{
  "attn_scale": 0.0884,
  "lr": 0.000993,
  "warmup_steps": 252,
  "final_lr_fraction": 0.0,
  "seq_len": 384
}
Each number is 128 + 24 x the weight over its row's rms, rounded and kept within 0 to 255. Layers, rows and columns count from 0. Numbers have three digits each. The size before them is the row's rms in percent of the matrix's.

# layer 3 attention query, 256x256, rms 0.0436, rows 231-255, columns 0-255
102:105121171101130146123161133108140136092151117170127124140128084101131097128098088137154142132139118146093115123099129065184124067137073147107136122119132132104112147105097097108131137121123108117145139128134135141120126118149128148144115117117133114158146122155159121136155106117115166104145115092116127091139164083132105164105154125119147107124190127138121156116123140173154111142117139178105099124154160143111174077149072107134118159151123088157121143113146104097133115115137133133174112143139129149122123142128140091168108140062123118128126091143170156107134121132117151117148177111144163135166102157105123140076101133137157127171147168124112151123142134126106160086131093117152105135113077141154118151152164161107107162135152127108082110153157163138121117086140100
106:136125147144089154127183137135092132135122164142151150132112125132114102112131124117127138131128125115101114128112133123142141111153115117113118138089147100108109152130177084133114143118142158128132127166112126158129087132114179129103167116093132098170113141123117169125129081162116125132086156101137152107134105137137120145085106152119148172156096132118139127140117106114106125137095104168096155140107147095143141111166149095189127085140144136129151111108160112109084098112133082107155098118110095124172137132105117135174179148092117088072116185108124145131095134104136122130139174139096105107091143133132133137085116128109097095129162140120137120149185101154168122117154140100148143136095109137119159102138200128146102109145111141104117112099105073131160147168142132
098:140148139152141141131088124176135090162160136140128166107145093124089162086121119106124121173123125091116123120157119098163130095153118086118126095155081157134112139146146170131110139130138122128102125110185096104137107146128127145172148138086078122191128090116141169129101150124192133166124132126129129121162163112111135126149129143096141160112162111115135111119127091114139100155123145112124154127117089140122113142103138123121096116122136079123145132166111106094128158155105159099159093102171110129123158111174083155141109138157134143136141119095137163116160161083134198132109165083106112125127103136163136140089105106107119118127110084097128148126128145145099140154092091135174082126109127108110154114131108149138135138113117116126127129140139139142092096130087126
102:127128119082140082178161165131138138141078140120116062107156161107128112143133095150120138114088156162116137121117157143112141127140102105109118109110118134129140129128117112139135110111182165114113096118113121160135116096129092134153117125126117127153147116120160068123154138089117144122081135145152121137104094176143101152122186108095126149108095156163116098095124069107140150154114099133111132126158123129137117133149129116143134103159158133114089147085121137157107098118119122132118117140147111155167135137139166138101131085177119108136104134159180136159140099084098184156158134107110151143123131114132150150124121131110151128083177143111142172135142069064124118181122138155157137124086135122101105136136131100117126099179139129139144122160157115126138130163127141
090:088139132118128159125109123119142120103142093173103135143097128114136148121161111083108112127139113145138145140126159131138099126144113137126102113108132185142143143151133122107132114144126111099117114075138150146145102153158139160154083107071066138199156131124149128122121150125134145106108129095163105112126154093154099147140111126100110151077159127123073134150150156162118137180150098122114114124151134131134118126132098092127153113150081117154098120119106124121159122116120163123123153122159125133147144126127102133133120150149111094101149123140146106107146118120115165120104118144174163161111092185139134127114159128109163163135119149134116147126120143090076117158121146097123098128153136081141126107159087185126120098168116164039104156122192134149108123123127125
091:153133138092176133180136184107084116160079138108101174160081145135099108134161144103160133114137127108143113136111114110106096101083128155127122168082123111130122129106134153092152168134133141136157129163131119160114151074110152139148179128171118139105126159118142105125085121164140138156152172153126103150122127110133114101170181125139116143143066097187093123127130124121094102099085124130150142098104134127124116113140096140172151112108136126127132099112083118187129112134144096109113117138110127117133084143133143114155119126124086124131120112162130137103132138173128110133125132122103094115160140086153110148150137167120082166130118149180151105105140159132109105158149114165102137145111137154122115112119108130155179120102127147112143155119138140107167127110119117
110:192165090066134139094154100119116157112134123136135153118093121151122120111160119140098108151125125122119124137126143149100116146087119133131169160111142116113110143170137132124129140127091116122143143101066129144114133108156103103152097125162122157127131151166126150148110141112092161100070183111138117136195117141170129139121132130121140108148154121116132124120140177123143147090101141112166159084162129164158128093109091092164106135173134130101120141102142138160123103109141111168108160132140108115110116179088140086123118128111114097086131093126079072118123170147111141143108122120150126137087159147118142135112122142134122118182129134096129100104096167147119140130136152130134146133120133113134128106109089135082084144165118128087145108122148085127148137186124126
106:143119150065154105131092143143166119134151139110161138124133052133108157152121124130133186125108156196103175138158122094108150115143129106144178102141169135146124121131172142128119133149132132121115101079091153097123127121137099098094077124122128116135090104075118123123126129119150166146139138125139120135139125132099101136151130118162151071124097154122157123093155083147174156136144165134105125149161121071152133139130106133113111130123123100142095078134096166167155160117152155130117135114128131114113128136166096117077078143166143138128102097118074117150162146118111131123142135125129079146103109131148175107127147132127158112139138082104126127117086076118135130119127152131139137127173136152112092124102130128166124139106129094141141154130132160128122115116114145
105:134130150138117151104098134135108142135173140133178132109136164116123121084105116176117157133151143136164111112161111148099080143123171144152172131136099113140120113114122110145139116096129150123092119117116057133125123078108123111096142144131147109132149081111117162088148134130105132161094128153145128118149128114145092133165146150096126128139134113086119149135137077097126109125105111152164194135121160114179125090133088132156134088128157095101145135134143154141149150149114118126104112129171121090129124139147110168074138138116115110144110105148065142158142136109138148110152088079161113129093137100158185140111136130109131122124145196090149111124076130144118145117116142157084115132149124116124154130140160144131136125146164102140100089127110085170137116131096138
099:160134109156143119131087162133117094185128128075120140105119126127118149123138135113154107099109137147141147136105124110111085097132127152098121118158147088098155155089148118145161144122141160137132127114160135086113159123149141140128100121152140116109156141125147089151127154114164100105107186141110112111103155097137116162098125123113137163147115138118142085113162127101110071118115130100115125108148154142139137123198099105133134151120136107133139165126112131121162140151110129135165126120101138147139132163147154105123150123165150068155122110130181112106112158133103101072150150114123121133142161144127083145154147088118141071083127138175111166143112114162141118117153137120110141116127123113119133184131088107193136160060099134138163127105146131143141114113183135
102:126147164119153106080177153116102162118121171128089085181118127123126112106134090133117157131129110125179097120189061129110105179187129104154132125125134103128137150128121106109126129126125117123108123166108169083091078114149121165137136153138084096183127139087141139120150124103126126153116157163134120104124117100155132125133078153136107173136127141095134126160113096137145156139101084140146130115128125118142130137146091137111139164175126085172125139077131129142143097157134171175124169086166102158118094095141124170116123134113115095119107119119117134144123143092153141133181129086133125108136129143119168100125143115139115140141129136111130139102117103126132092181091117137113102113142155101132150103096134122140130175142136140140111119126144144128105115156133151
103:130146133166126118113097110130156148079169133144133084147143143138118151122115138158151152156160120106154133157173145095131117173148113157157090120138120134144120132146115115146149094121096114108147148126156130136088139126135140127132170139160123126100114151131138127142115145139122131111159144102133091089126101087141101125120101126135126133141140114146111113166153103081138105143118162131132078127154095155098161175126100171106131131160150134112100129118157136136111088110156137153126122155140108098151098133147128161147110077129151124144154115170146130160097087081119082131171129111130156115104143098110043163091168091120160134115131094071133113152140142106130108178099135112082108118107106118131136145089122140084157147113139118140104097120131146090119184092105160
106:153125091132128133130115091157123122101149117120106125096113121109133149132128111111166158086156152122114167106107131147139161161102127130118132070139087186124077107120140153097190146128050125158141136162136096132120156146104157093137103138142138191106159130161134161141126133124093154110148145118114138153092113134093130116122129148096104146129137086161145140113108117110075081126138120129104162107101146140174154138122139116117183132142108102146071153135135097165131151137123162139119136139101129136105128164125129149125134158135152083142138150128110128135152139137067104141119109160121139101128078113113135144138137066156088124137162158176094125126171108147123158110147164114140116120127122111096122130125133116084117140092112152157104112118120122107103135152158157
101:124140131131147135129142146098117140110157123159113139179125128132132176126139122131123138152077110133141111133115134090122115118155127143137129175110156084094150152147138089142131120146089169158110121136157136085142125140115127190123124118159091114166127117086083179149126148173156122078121107114158109098144088110133142107078108148071139120089120108091103125111123138114188130126136104086143146168104132124111150091126106130156144137174105158118169120131132134102097083132111128150118170134148127093123132082099075140126071151123090114106145128154106140130100137123182118154121146125082103112124172107148116148163116123123139127126082107115165115126195102105142083141125113080132121137108109132142120123138135155119129129110146142110087156103151111137127109135117129
105:131121150079104120146161153122154145105107113100092110122183071109119145121104077136132168098124131130132109147115103149157113173151162133108140132143120104178130150157139144112144072128180165134091132114125108136132172158127105094146134138128115113081077122155132106128128124148130154125181128154176101115120134126125121120129115110118124118157129130137115110135091117154141127091138145143121099109067127088096119144157099167124153113123176151161217115143114101094126125119170187108096114121126085134134105129129137135084094124094155167110142142121109184129155132151139137107157123121087130153129149127138148102122115142117110104166147114137109102136113110170137112146120116094095153148142149160133154101139148125099155122115129157167125103168095142126117121127121137
097:161126094088147102130158106120124137154098109142126129110124144134142090097109141115134144155174110106144116095131115144083149143124159098081122133094127140133136095124075125092125153136131144112140150104135091110156115154112164179150187160139105138123153155099147185129149126178158105127096141147135131143151117152157144120137134129118130117118153112138123096161164116113122105086107106130137107153112081139121127125121116140147113117143123115093142129148155115125112064113116169140136107112106134094111148111150123138182165101145095140111167133108137090131091081173131099116136123137140080124160114178145180092131137136106072157170112151109121145112126159128146170108130087152112099173127125071168152090141119132141103132139143125151093122128138087170120124144132133
102:143128119109138072120138107123113106128124178142134158136096175123120081116146129115097170177130121087124088133114118174068130144127147105111127141121164129101125125128152126085134171137146135116119127134103113186077115126157143151112156150122204125113128160118143135093152123134083120132129166148149128131130087152127110155131103142114117162115153129117098115119076142133120115097123116149134121142130157156119138138132091149178125134147141095140182133098156111114110128135125096124157111169148157152155127127100158115130148147098090091151095166144105127068137135103104141091143097140168123115145143164133167164147094173123141151120115150118138169091113112132147087137115121077124082128110100113110110115150103165163122153159100102105102113132124153120148111151122130
102:186101123127161116149097104113092100130126167149103151135140114119131155121114144134143079139136140138102124102140146120099186122131116087138090097129111131112136102104122142116170126126146103145157140101100131118109096146149098144137150131105150150119151138109104166122103112060093142145143121154133174152160122109128126152190105136150122159106113121101122147109082134121081132132043132138150135142115143111163125134166151112141105127135153137136113138112143128181154137134148139128130149118109112154130151173146162095137135154109126135114115166124122135105121121109102120067127138113127136136079133167134189117118153148106118128091191101132115122166093113156155117052125157146121104120108127086160127110132171161160111152161136118137152130156077128117154132117131140
107:102134151111125137112114150132123143146162094152090108154101123154159129174145155124135102140178143127110109137116153082088139119128139093090106157131130122115158113145120126117152120127151126148127122085147103165123125110158111115135160104062086113106133116105151148107141160118140094151161132153116110111126129160138152137118163148120133132086136160127133153152113125141078144177169105082119141142125122154152151101104121155132120126130139153135168141107173119112103128163091111092148129171123082163123142115123164110162109123168160132059110113172140154140148110134167148099160087142084119132152166101101148113128073190108108112096110171098106133116150137121144142117118156141114107140076167093143112093151119114099153100140101113107116131152123106128146138159125136
098:117101168131123123127106112140129164141132167145168184159128143147141115101121121116101137186157120119108052143117111135081096136154149081092110134101138108070133144143172131110087115130133154117131155136122150151091122129163142088136151114069133125137123156121186136115121084122115090184132145114092099105123142160156136138110111142161154122125130106154139143151102069146132143166110130139169157138134159107127151135124135142121117156115133130139134110128153118123119098125138054156149148137154138108116109044159169118125135116116145144144086099136129153117169121143139147134161114104128147122133115115114162138119136128129148135114115137080094160127069139119144142131098111143156121105130129138128128104114133139139109160150130089089140074126096102150146094152122108
103:134124124119152158089125115146124118131152103156187116090113113096116145163104112130100147100129200148100175131135090142117086123105188131092127124138106107140155120163114105141135163104152116122117080154146107167119147136119164127153124180123120156174121111112094129145120150105156129132129108131142152112138120131156113133117106149113121115153133120092110120148103164175134093085128114138074124120106118114185119160133112107112155114118103154165157125147120118133126126142133137089148128104135101098148145114168148129114129157097116130111143155140112160096136147171125161106115117102167081126156103140115189088116090138113106140186114161131141157134121129147113144128166175115089115110158155142100176171130071140108129153121150131106106123116104134138098089146128133
096:090113092148127156124150065108120144113149102117122097085137146155139145129146136131143153117136104138104117134121165172127101089129150134135157136115104129069106113125161129143124138132109108113140108110137140089142122154101116160110084166136152151115081142162112123166134081118139118095110092079138125186092115124164112138121138111147093113117168132134129086091148139145102141161156163142124148105126171143167149135151112116116097155133124159115108131122158089129155129092135111161095134127121130165161108153200146120188131152127137153151129156177118128126146101144127107117116119147088078110135118128106094137095126114153144176073107146140125152149139125117106150124168114104161158171110096126141139161102143163150137146109177135112127117114129126113124098098133170
091:136148094128166116136146115120163157147164094088131071080156114143146108135137094141143132127078144128108117127129132170118124114113138105127132114169102171133078171107123154116134102126140163123077077102088094099091157146132136130143098157112149159104142116129150109172130151139124140095161129123147134117115118151101163115138179125150100140159177117117121109078145116129140167118169124142101147115127115091130105158120127135114137127113091092076146122155132128153120159136140100135104140147161136110137101166112112135137128123138131161187114121100125122100100171122113138110121143167102102100081142135130113156131129127136150095145141125116114123153122146178148155162084146149092120144160116164153117139136117131164108192095129124140128099114073095165175111124125138
104:157142158124133120152155117167137161116166130129095127138130132150120130140122104106132115120154100086177116110141093105154116136086123090174130121161139157128089135110127108121108146119102142105130135160118155104147117113107100136128106150142049099186136151105164166166146133176119137182093168110136128165134113134136124082152147138098147133117112085133143100138101115164104150123078141156144126151136138098128116136092096129186137129109097142101124097089132146151096097129139156158127133131137138097112108124120113131131130128134131074154182098144095129185114128103101125153115173127141152147122096140152159117107124120119119168139094115136154181148117147145116125135124114163095119141154143108118116064109108140123119141119135086137117117134114054149135106157129100
098:126153100168103105098109147088130136117083131101123115151180149120140153137139093148115117116135106175177126114094137137143129137096137142147098171189118109096150120152147103087118089110156167123166115138160151153156125150177153123143163113105142134121120109144136091113119158090125137123108120113153114100178113088142160138127127137123134089106126143121155122140105099131186094149113138080183132101144149121106162164176110126096157136141120119155097133113122167146151127125093132132126131086118143136144139155120104092091138096077133098089128103162183078146103127142142136124144116101111143147162114154155129125139153127113141119120134159106097107128068106116153109111105114158118140153109147130127153173131098113136121092166161125153128106137154113113160133143163122
# layer 3 attention key, 256x256, rms 0.0421, rows 231-255, columns 0-255
104:163142133169162119150079147157109130107139141122124079101151130145129123140089155131116132114167145123107130112150135104157138177127127111152133171147141095132134110122112115116132109159083131099134104138129139120110109093101106121124131158121146078134112140092103137091139115141144131106092104108142097125126108121132151155114181164104137115142093160108165103117145117124110162110139154127110114118091120126203124146113170107104139131103157162103163107145120137127122175093144092082117146120088134148097161128124144126114118153117102143083119131087089084091115154160104149113139128128074129171140142140142132129114123127128147125086100121166153130149145109111114155167115137187087116150105178120105143091149138139163155165140135133057136133107129086127162115096158107
106:084134150089134156169102130163089130138143139129104141096120144153133154145140085146158085104136104146093147119134130119095146129101109161136115120129173146141118141121100151166097118126105106113122123133107162123137084112138065156143126119166118119159097120124162084114140134137149104156131092089120106128150151098123146131175146119112118079102100127136113110133171116127147098139117161098115158147097111142120126109113101170125129156142144139146092113113142103135144138118130117121124158147127120144144125125113207184085116207137126160120126089099120121119157129165112154110086135133130153133135142080091086134154147095082146173138125158091119149133088145102141103166132126130119137170172114142171145112162106108118160168147148115109123133142112147145152104104153148
099:132111115174155110098098128128165110095133182182113115130124131131164128116154161123175151125113130143132124122129132149166132149094159153157111111109172135102109133123152135139138141115124104137142147139131110131138109137097123111124138083133131115113151111093129105084091137097112136158150128153164102147107154179108104118127116098152114106093172142111146131103130114145135129136159143187147126110173093112152143147114134110143173124149087121111109116116125107108123116131110100087132124112086088089135092104175155111175085104119077143136150120117144161137158082134101134174144129113119140120105115099127131183183123124126100137138127142098163164132158116114183143160104156101145155150086140079140082121143094091135126142124154137138117121113112125126133145106198102
101:130052144068101088149124129122115159144088115093139104135179165123092118143145121112132127134125131113111122115172110153099141146117077137103185168134112135136128143073166130121119172131056119119113145155140098149092109167113115136104112111125153149149100115151103152140122107130143147127148136126116127086123117178138152151122130171162144095128119106125092142151117133139075154128122142094131156119127142114125146094143132116123118142122181130153116148175133102097128105121129135110125126137155121151126117141124117087097109143092125137087136128117128102148124126142116087174186140122129170136131110088126081085119125172129120089131161142150148078173137152179128107125117121134111131161112142094150160132124111157135118153123143068132135134131097130121149119099138175
095:155134143165117127146134190165111097129162101127113163142136117111129109099145156132131142131124131133132123096174112142156113131124145120153140155156100141086133150114147148138135137141123167129129102140114100163135067123118133116101100165086138133104104104126140153089135134074124121100120099096134127135100153165119151144110105170127132110108104112142162161128141101092141190084127177137164123183130131111147108107120158122110105093126131144140141119135138109153131128086150103103093112143093176111133101164134124077142137112104117155125078111122128122098084163139101100167136119126097130146166131114166134146128114150095129096107102091132167135144147148134180127108135120147121118109061165137105120129123099152136111194129142106143094109093142103130136085093097161
092:093115111105100138084159131122150116131139154083113149102154151121105159126106130142114143123125130090162131126144161116145133181117102106108163104102078170148108120137132087094083133141148104137118134139086132081108086147101158122164108106090122137123130157149147180159159154158128162127143130115085130118168138113148137118146152153169128111136111125116106088137104157139124139151141123114139138143090153104136123131118140119135076182097126138084129132127107131094142150136122164148106143112164109097120116129158130134157172115155148066139104109073148143144135121108162157159130146156161150169150136093109132104136167053129152095128075130131144114141088132126098111102106107132164107096118115168130116113145146125102102120162113111142101142156130159087125143134134147
108:126139138113104111151132119160131095141123091136135134126106154100148137128110109130135108152146099124117114131109163107134116089146150114111112122216072134140107141147093102123165117091142139151163119146123123146113110126137158135112098163145148123093084157118154101131143181102144129162143117128113096070112135076134123104132099146122108185127120150163077154098104111170126089148113125107145144094141132161149107124148174128121123133143105131123125124164122112139129149074147131127151165126130187122152126158137156141091133166082114138130103122093130153154133154168095096163158144155087100126099178116108168148134146087136150143122113132117110108145125115147106140090143117095172102126128115139110134176140178117079142122097134100152093137129143151138145115104152101
107:132136120177144136148132117109106101159114125168138105165134177089122112154148103127134140102119112135115112123145085115162131126144115169132143157145100094147134136111138114097126126121160101141101113125111086134122145149086163144113191157122108126111185124136098112129114184128100157106099103180125121118086114113050119148100128103119104118134137127115121144126144106104118081112092106134129098153115155144154159163165136089142172135126122137180123119119134115142093100159125116137097130137149127118133109135112084151145147118155123104129148154154146101147114116107124140125181092133132140145108164113128156174132162159138071151092117128131108104141117100118143142169117167074164129183129104116161113119154173114146125110102145128152123088096173133120136170120135104
104:105077120090132133166112056180109084126109160146136142113100122129079125113118135093123135056117139113093132101089115124169192108126153110102106109148121083133107135129132107179148144137189119135191126131141161145141125161124072139128062121128141158109139138139134143110122133139119154159109114112119164118132132147107136126141159123144157119127142120086157107107157117169099104127117112115093116119139126153104121157113151124124135143138126157074158129147125141157106130096145106125128146142140106163174115130178098115135133130102157095100144112135128090164133123122082101160106126163146127144151134145128122100121124149169151153139167137150141146146152113145106131095133110108125118114110088108134103133131116125120152114117168089120113149147089152101137152081150170
099:158155140088075087116115114148181153150121157147122110131106158104158127121112130110125150154148110129146140135132142145133136159097102147106102097117157152161128082126133117089095125104137116149114131154139102144147145065090121100105116132107123145143161142175164109145129139151136133132169162121106150139155145088101122145122139141160122108107100090155126118122091094156116104093131107158130105110109125143138162149129141092157100158114124101113115139133102150097132143145110133083099097169129098129120138143171096167148117101144101069133126137166103202151130087142128164136131104133148153185142147091126109150128107170152141118170094128095172090124106120146147139127139168112121126088136159126127082106124119124151156119153120183128138118140108103105089134154115129
095:144107144134119091144138123101143131150162089116116122081151137093055113120114156121130134124123114068130130113134107169140191137152178155130142127114150098125142108169121139132122162191130165119142119133164125172150117146094144089142116150122151179140116140113140173117147148171125170146113099113118179156112100141104152156122130127132102138137117106147132145153126121134129093139112157119126134162137132138151107127156112130077125118112171128125163175171100114166134166093125150121109132129157111101152154120142088091109132130128152137109101117140124099141091108104107095107100122107164110117118095120107113132137068113119115129133111103104129178113114163116106105118132096106130073144167110118150123126174139143131117163148168069113096138133089109102113126102159145
103:153133108118124097123132103153139134135110081074083147111141077127107108112117150134114123149106137127112093124110142143128147134154170158121170135086127077112139118131135130141101177149123137113128126126121138149122156087137159136119144146144119122125123097119078133064179123133157147122104096119144115152128112173115105106099161147102174153113166122126147128165132091139191141151098104133074141131128100124138164126169110089160131134121157145074158129120142128160177155098135120108158092195123125181164122100146161108105124124137139131110109122131129124104138109110126112133141140138152069166123100122165147150107134109140142109167126119111160132120110143137113143119141097139099145120120107112074150113152126087171116142104128131113128164190106086138116097131129159
112:105156116095124138107120136129156131119098141140151117155150109161137130129082117074079097138125105173111111145164127127129081135162152078141136139125096141118144151104152140116111149133136142137164116125102160108149081136118152086112099151167092116117127153153108127157081151153148120171092129115075096131201151110152101106117118134128144143110144099121123148106117136151168129093141138181137152090145156134102114140138144139134144169120127095079108106132086139115125144125120129130100140107124139167149131131134111122110095152144106200079133130158169098103114118159149148096141085156157123146161147158127098100120130130122139097166146118130144127123134089145150134114089123112148167114118102117088158091096106111193142140139142134120109140113151156120146122148083141
106:179110128157130104152166111174156159130144153102132149060149118141117136131145116166170106127167154110137117122137089116136151107165133128171089122114160157131107087144127145118089131154145128107125098128161137141131067126128109134161129114119103154127104126136175109110157113117110117110150131135124120141079141156094079141105144117150136154151083130156137119155131115112171143164105111145110172179128137098124125128154112133082102092139156142143156146096123110180152149115156095109145098121146120119142108133126161135134164125132131130113133125118132135140116087097095099152135130075108118117140102103106142146114119107117090156127089160113107106150127150055183120101149072137118101108179100148103130125126054101118134139133117131163117159129127114143128118120123121
111:138088181166172110140079083101099119123077147085138169125124128113125099110106139140108154113164124123128137146085100183112153123141149105179158138092141109114160129130083145143084147133111092131118145134131133104122124113134115151159162116156142123164157155092115131118128110108129158114109124143114121138108145115098120125111162131122133133115146140032142147162073153126128116143141144109100136104109114110114145151185130127102143170155098117122134136150138164148125147146101097126119128131152170125162148165122099124137147115144132106140131118150168120182170080117146173100123168093083164146127116138111149109117106159139112086107096134114093119093103122108122101132108092141118126154105165124173138117116119137152143119158080120177135120123126115125127131122119116
095:131123143127145137119110081107110129091102142157144145153114105107148119147130121110120098100125139139149174137127117149158074103100124114127104098118124157105142111116127138141135095130138146117159126137151110123148117107164114121132084096143102146157091106101124119152118143125097120116156092119129127113104136128080135085168137115163109146159113141113111092130128169085139094183149117113168139092190164127158091141107116157132079129116085102142127125112118068179170138145133121131148164127153120102107111121159157139132117124135130174148108088135100116133150158106165137155088171142136120097119120126144083179144130114082135130118123164132185128132135103149140116156146110173180100104102120118108144113145107117080143169133156136145114106083159147122108156172154130
101:097171147074134149142122152157152144132126154116135153089140120127121129158136108125128121126111152107139139131143139133096088061108105102148098129143133173155140111161128137146145085123091134112133118130129145108185111134146124119101071061168101119155141134098126123122162141138095146181146130120118121099121118104164157115154147119163118101142122119112158129160142127134165149135133146112123124131119124144177137137109129105093132105101122151138122129157126118133133129095134154115129117129153109095101154137142119126131131131092136163126112081137111085112093097108109158130107166167102085114147146103106141137105155123098137174138091117114112098137183081187097084135140099117165069160174150119136115122194153158081147108139172113128134138115147157160123113125145139
100:091110153103140182138133102141088098092131114150141121131147162127152155164131139120097116117121115130137137137158164151150079115115091136128114113172134116122159154162126147127130119114138159164114124143145123120165107163120129127108130195119113121136126126137081080131125171172109130106140134107152144128135106123132119072135138121145130069136148122149083071121114140146125099097163126123111122111132140145124147144101079130129132109127140121137106137138140132186112120149134104123093117186087128136107137111100128110139073142073097174129123113133114083159087143119158142105097123133121133118163154108104134115132144136134154163119153186120158130122159134132130151155093168056135102133102165133150131149177181136123106143140150131138112088078159140154149107135135101
112:161087107087163152151126140094111159142122123123137114099127093147089137122147103139134150141125146112123147137151122075191105135113108072170164180127113134104128153108115130098129133155067156115140104146140124136176109146131101164168124102151166113116154089096110132142158098075101122119149154106185106134139160146126123112136096133134143112106122135122123138137129111122087152164151114164135130132114107124073101102108109132134123119152123152106125109180140093148103157123148122135124108127116158123144141119114156092154072119112125113173109137154150150102112163143119119107131157142164132115114114104105114078146119112141137134145140125175132091144158122107108119119192124123123109129146127144167143156147102100115088132099138123142176195108111155135160116171149150
097:094152088126131151127133145094088126140112124127151125094121084130096105141130139136097145127107088086108127102104153128159118141081145164137164109147122115122114135150102123160139118155087146093151094128158164141112148172124153162121093130142144091100115099115134149117172090126098158179169113149117132136132176131133140180178166112109096099128129144131168111149187152099112098145125119136120148120158088164174136124120109107133138101113144142164156157178125117151084117108141098134114145137102124111131143153114140133114130139155143107129159106096092130070139102149127130101123148153146077100119088162106134082153154130104103163135112103108129151131133085136075117122167116091117119149117170153148107103161140148107147124119160126103131146126124125160132118150160131
110:092108124153133119160131133155129154089106154147124137124113140112128116090116119121129136086150106121125161141140074119149156109123164108073117124164120135137121120101135118131122115133136116142183130104139100122136112135125113091130095070095104142107192135119156092095141158126109126144109141108126111163173193124135131126192106122092110140105157096116157151103142137162096135104124092126101132123098126150124086120096148148137091119167143108074133136171123156117131168117148164148079188141107139146091129147127085083131130123115150127116127124143155120173149122136084134127095137136115160128148138145124115151138147108147096094111132148146080115069142104175130138134138115188161140144090115141139101108128136146118108172153133082142140141134151114099157148125118146
102:147118109175142085114165122116129123079140163167112123161135122156162081145138159126146126106119103149106108138126114100158092112170068138145123128117180125145147088104130134151136096079130153124143163145100122127096127072116122100098176126122112110085111131147109146113139125095130114108138111146108140149109130118162138153115123124133128069150135108164130117103159134097155135111132107196152089120117106123167129144113085140130139099155105132131119110119105126131165144153143123140126155113125150138111113152154129125110172144119097211104150112117120102154111168140163104079184133124106139177204112131149119153131160119089171119132146110092111090111104107117129130135123099126138139133117126140123144113127130159158152153122112144119154166160146126107112104157125105
093:125145156112124040119099114131157099098125157117172126210127141134118100133108122123116099155084125152144103165109108115157124086141166159129126148123133090164126097125141117151131138082120095163128139137177136118151152156128126104098176123164096114112130128129097140083140138123133139123151154171079090138085133153143139115148143146145155126110119183109159152155132113126157100107090105159150094112127145173081124103157140143138100176130123140113086133106104145142091123140106077154153134122171115167110139144146124163127135128092109126116112172125120143184112115120096148117148132127110111149110092101120123127123107132140133134112109143104114101091146136118156135120135110103153111144111158101115108136083130151152132111106151137103140147135129139142128099074173143
101:070159119141108166099148110145116114132122126158149084117145103079087140140110158138141153107126160135100104138152136124161124103138116164142137113124118133119083140099142137169155142130135129133126138093114117117117103157094173122081087137150101150168117111156115137121123152132151137148145071144110133099101115148085137127108148114113140142124080149132130129119138103140174079158105138151148112145127090131166109115158139153146103144117143117157143180099106110155134169151138117165133178126167131096129113108102142162102164102106096132060119135157138171094177161107122105158134120146118105115108112157108131106173118109121121125115134112104151140119137125153139121158103128133205115162127160074126145191121116104131134150106114110115069121103115133143140143142146121
097:172133115130129136133115089086082126174091131135121134104127172088103122128127146142126129165156136107137129099108144127128143087126180128108116131090128052124112143146113121130119141172131129132142135151128126164125142146102163095106144148100128161126111139147119097149135091091151147080132188146118141101132143102139097168150143163166157125150113127174093126146148118121082161147153121086121148150148120152119134111127123110101100164112164118135154111154145154096157124114130132118107129126105178147173148144140126127127086151113111064085102116152075127178119084125164139111138120125138123135113113144157132130070121155177177123142118115119158126143130115126133111110134124146072094107130113146144141116104087165113139121153130117161142112165113067125144126132099137
# layer 3 attention value, 256x256, rms 0.0292, rows 128-130, columns 0-255
099:099099109099172095102130099141158126159132074141147177141146144141118156138143125167134134120101124118140136134122091151112088140153110117081136108123097125132146130106095123155075100134139166109092130149137149110139116116144109109127103141161119161109124137087106140088147165113111094129091129124071124130143107123109095126100175141083128138128117123116144104100148182088098134094139100117097123133112163088132150103107121173126111124143115065100092110161145084117116147130130127117097128138122115142128114162133139137142101121179131145181170133099121146119100132087143180114158134089132125167150149104158167134161101141116140118152125142139153102163110128110167148080146119183169141128105127152173142113120156154117097186147120144130132146122127120139133117118095137
116:103118179103080140165128143131081130107131112141102122108100116112153137123135156184126101107088130157096152109105121114150142135108133143162183132134096154133150099120130132167144126119101089150133153086143139099126133133102098183094114159150152114146110118103125135172143117133089140108137115126122140149104156115147152121139108122127135133096075129120131124144153100102152104106155090148120179139116083142138129116128143102103137133145142143121131142115137130163151126132115132111101105153120112082153129131124126129110163094113130134120177076131110104134151144110128120139094172178122148159117095160103125108142124158157139101118156112134131102086098111123121121177062137122147141182117152096094077132149130073147122181141135134154133112175113105126192081135144138
113:161098151122156147102117137075110172153120128102141085146140150149144158168119117133076143159158169136148111114136128128146131113147105135129129162164120116099130153141148103109127122130137109111117130125079115119123108133116144093180132118123080143146115087101123100105143155106143108129094174152128133143135104136130057126137090133177138109103080097119138081104150118178112089116151190103110116138175165112097142117116112100171132111093118116094163108110126153099130086143170093128132068131124132115156140169148123096144114135097133114146147164130164104126061121133159115144156152144126112110118142148139120146120119147114120105119107101093108138124166098162128136164123095132109122107129113159120105156124101125135105152123105136133143145133150114106159081183126122
# layer 3 attention output (transposed), 256x256, rms 0.0279, rows 128-129, columns 0-255
093:103142123160153142134149154126120140140148109121151117135137116108162138093127077154115115120130104125129077110165116118075135157132150126113137144091136164137098154144146150121122136250159127140133130101110101098153137162166105153111113101095126097104136112141116113134149121135150134138132128148138117152122107115180145148110144141087185127121137108105144165165170162110128166120137110122135120136130166144082151160136133112067157099131100135122059100099103141100129129096169123134109140123155142150168107131129149134123137150109113101148143114128142158170096125109123136150074118135074148103123107146151135146106117108130135134086153101106109137132142109086111103160120143120161156098122084137084127085138149118137093125133112106119123141094148153135133110098171131
117:158159129133142105174143129099164148144104141125105152142101144141134089174137178181138137115143136108174152096118139135130129099114153102151115125130128117066165115096122152148144081119128070152123111162124162106116131113105185099142138115138130144111098129117126110160111126128139114168125102117095179082118167132097128074076146137145095130156128153125135152127110078113102158148117135098095101133081103130120117081134088145148180159113096148137150132126141085113123114126086120088126126123119111147139105153105117132130107132152127153131130122111125118078134151178143104114104143148163147150136134096107137091144128113140123143124112129098132116189139146128144107131160127156117140152134147106142150124168151107142149153111142132063115097103108106126116169179101137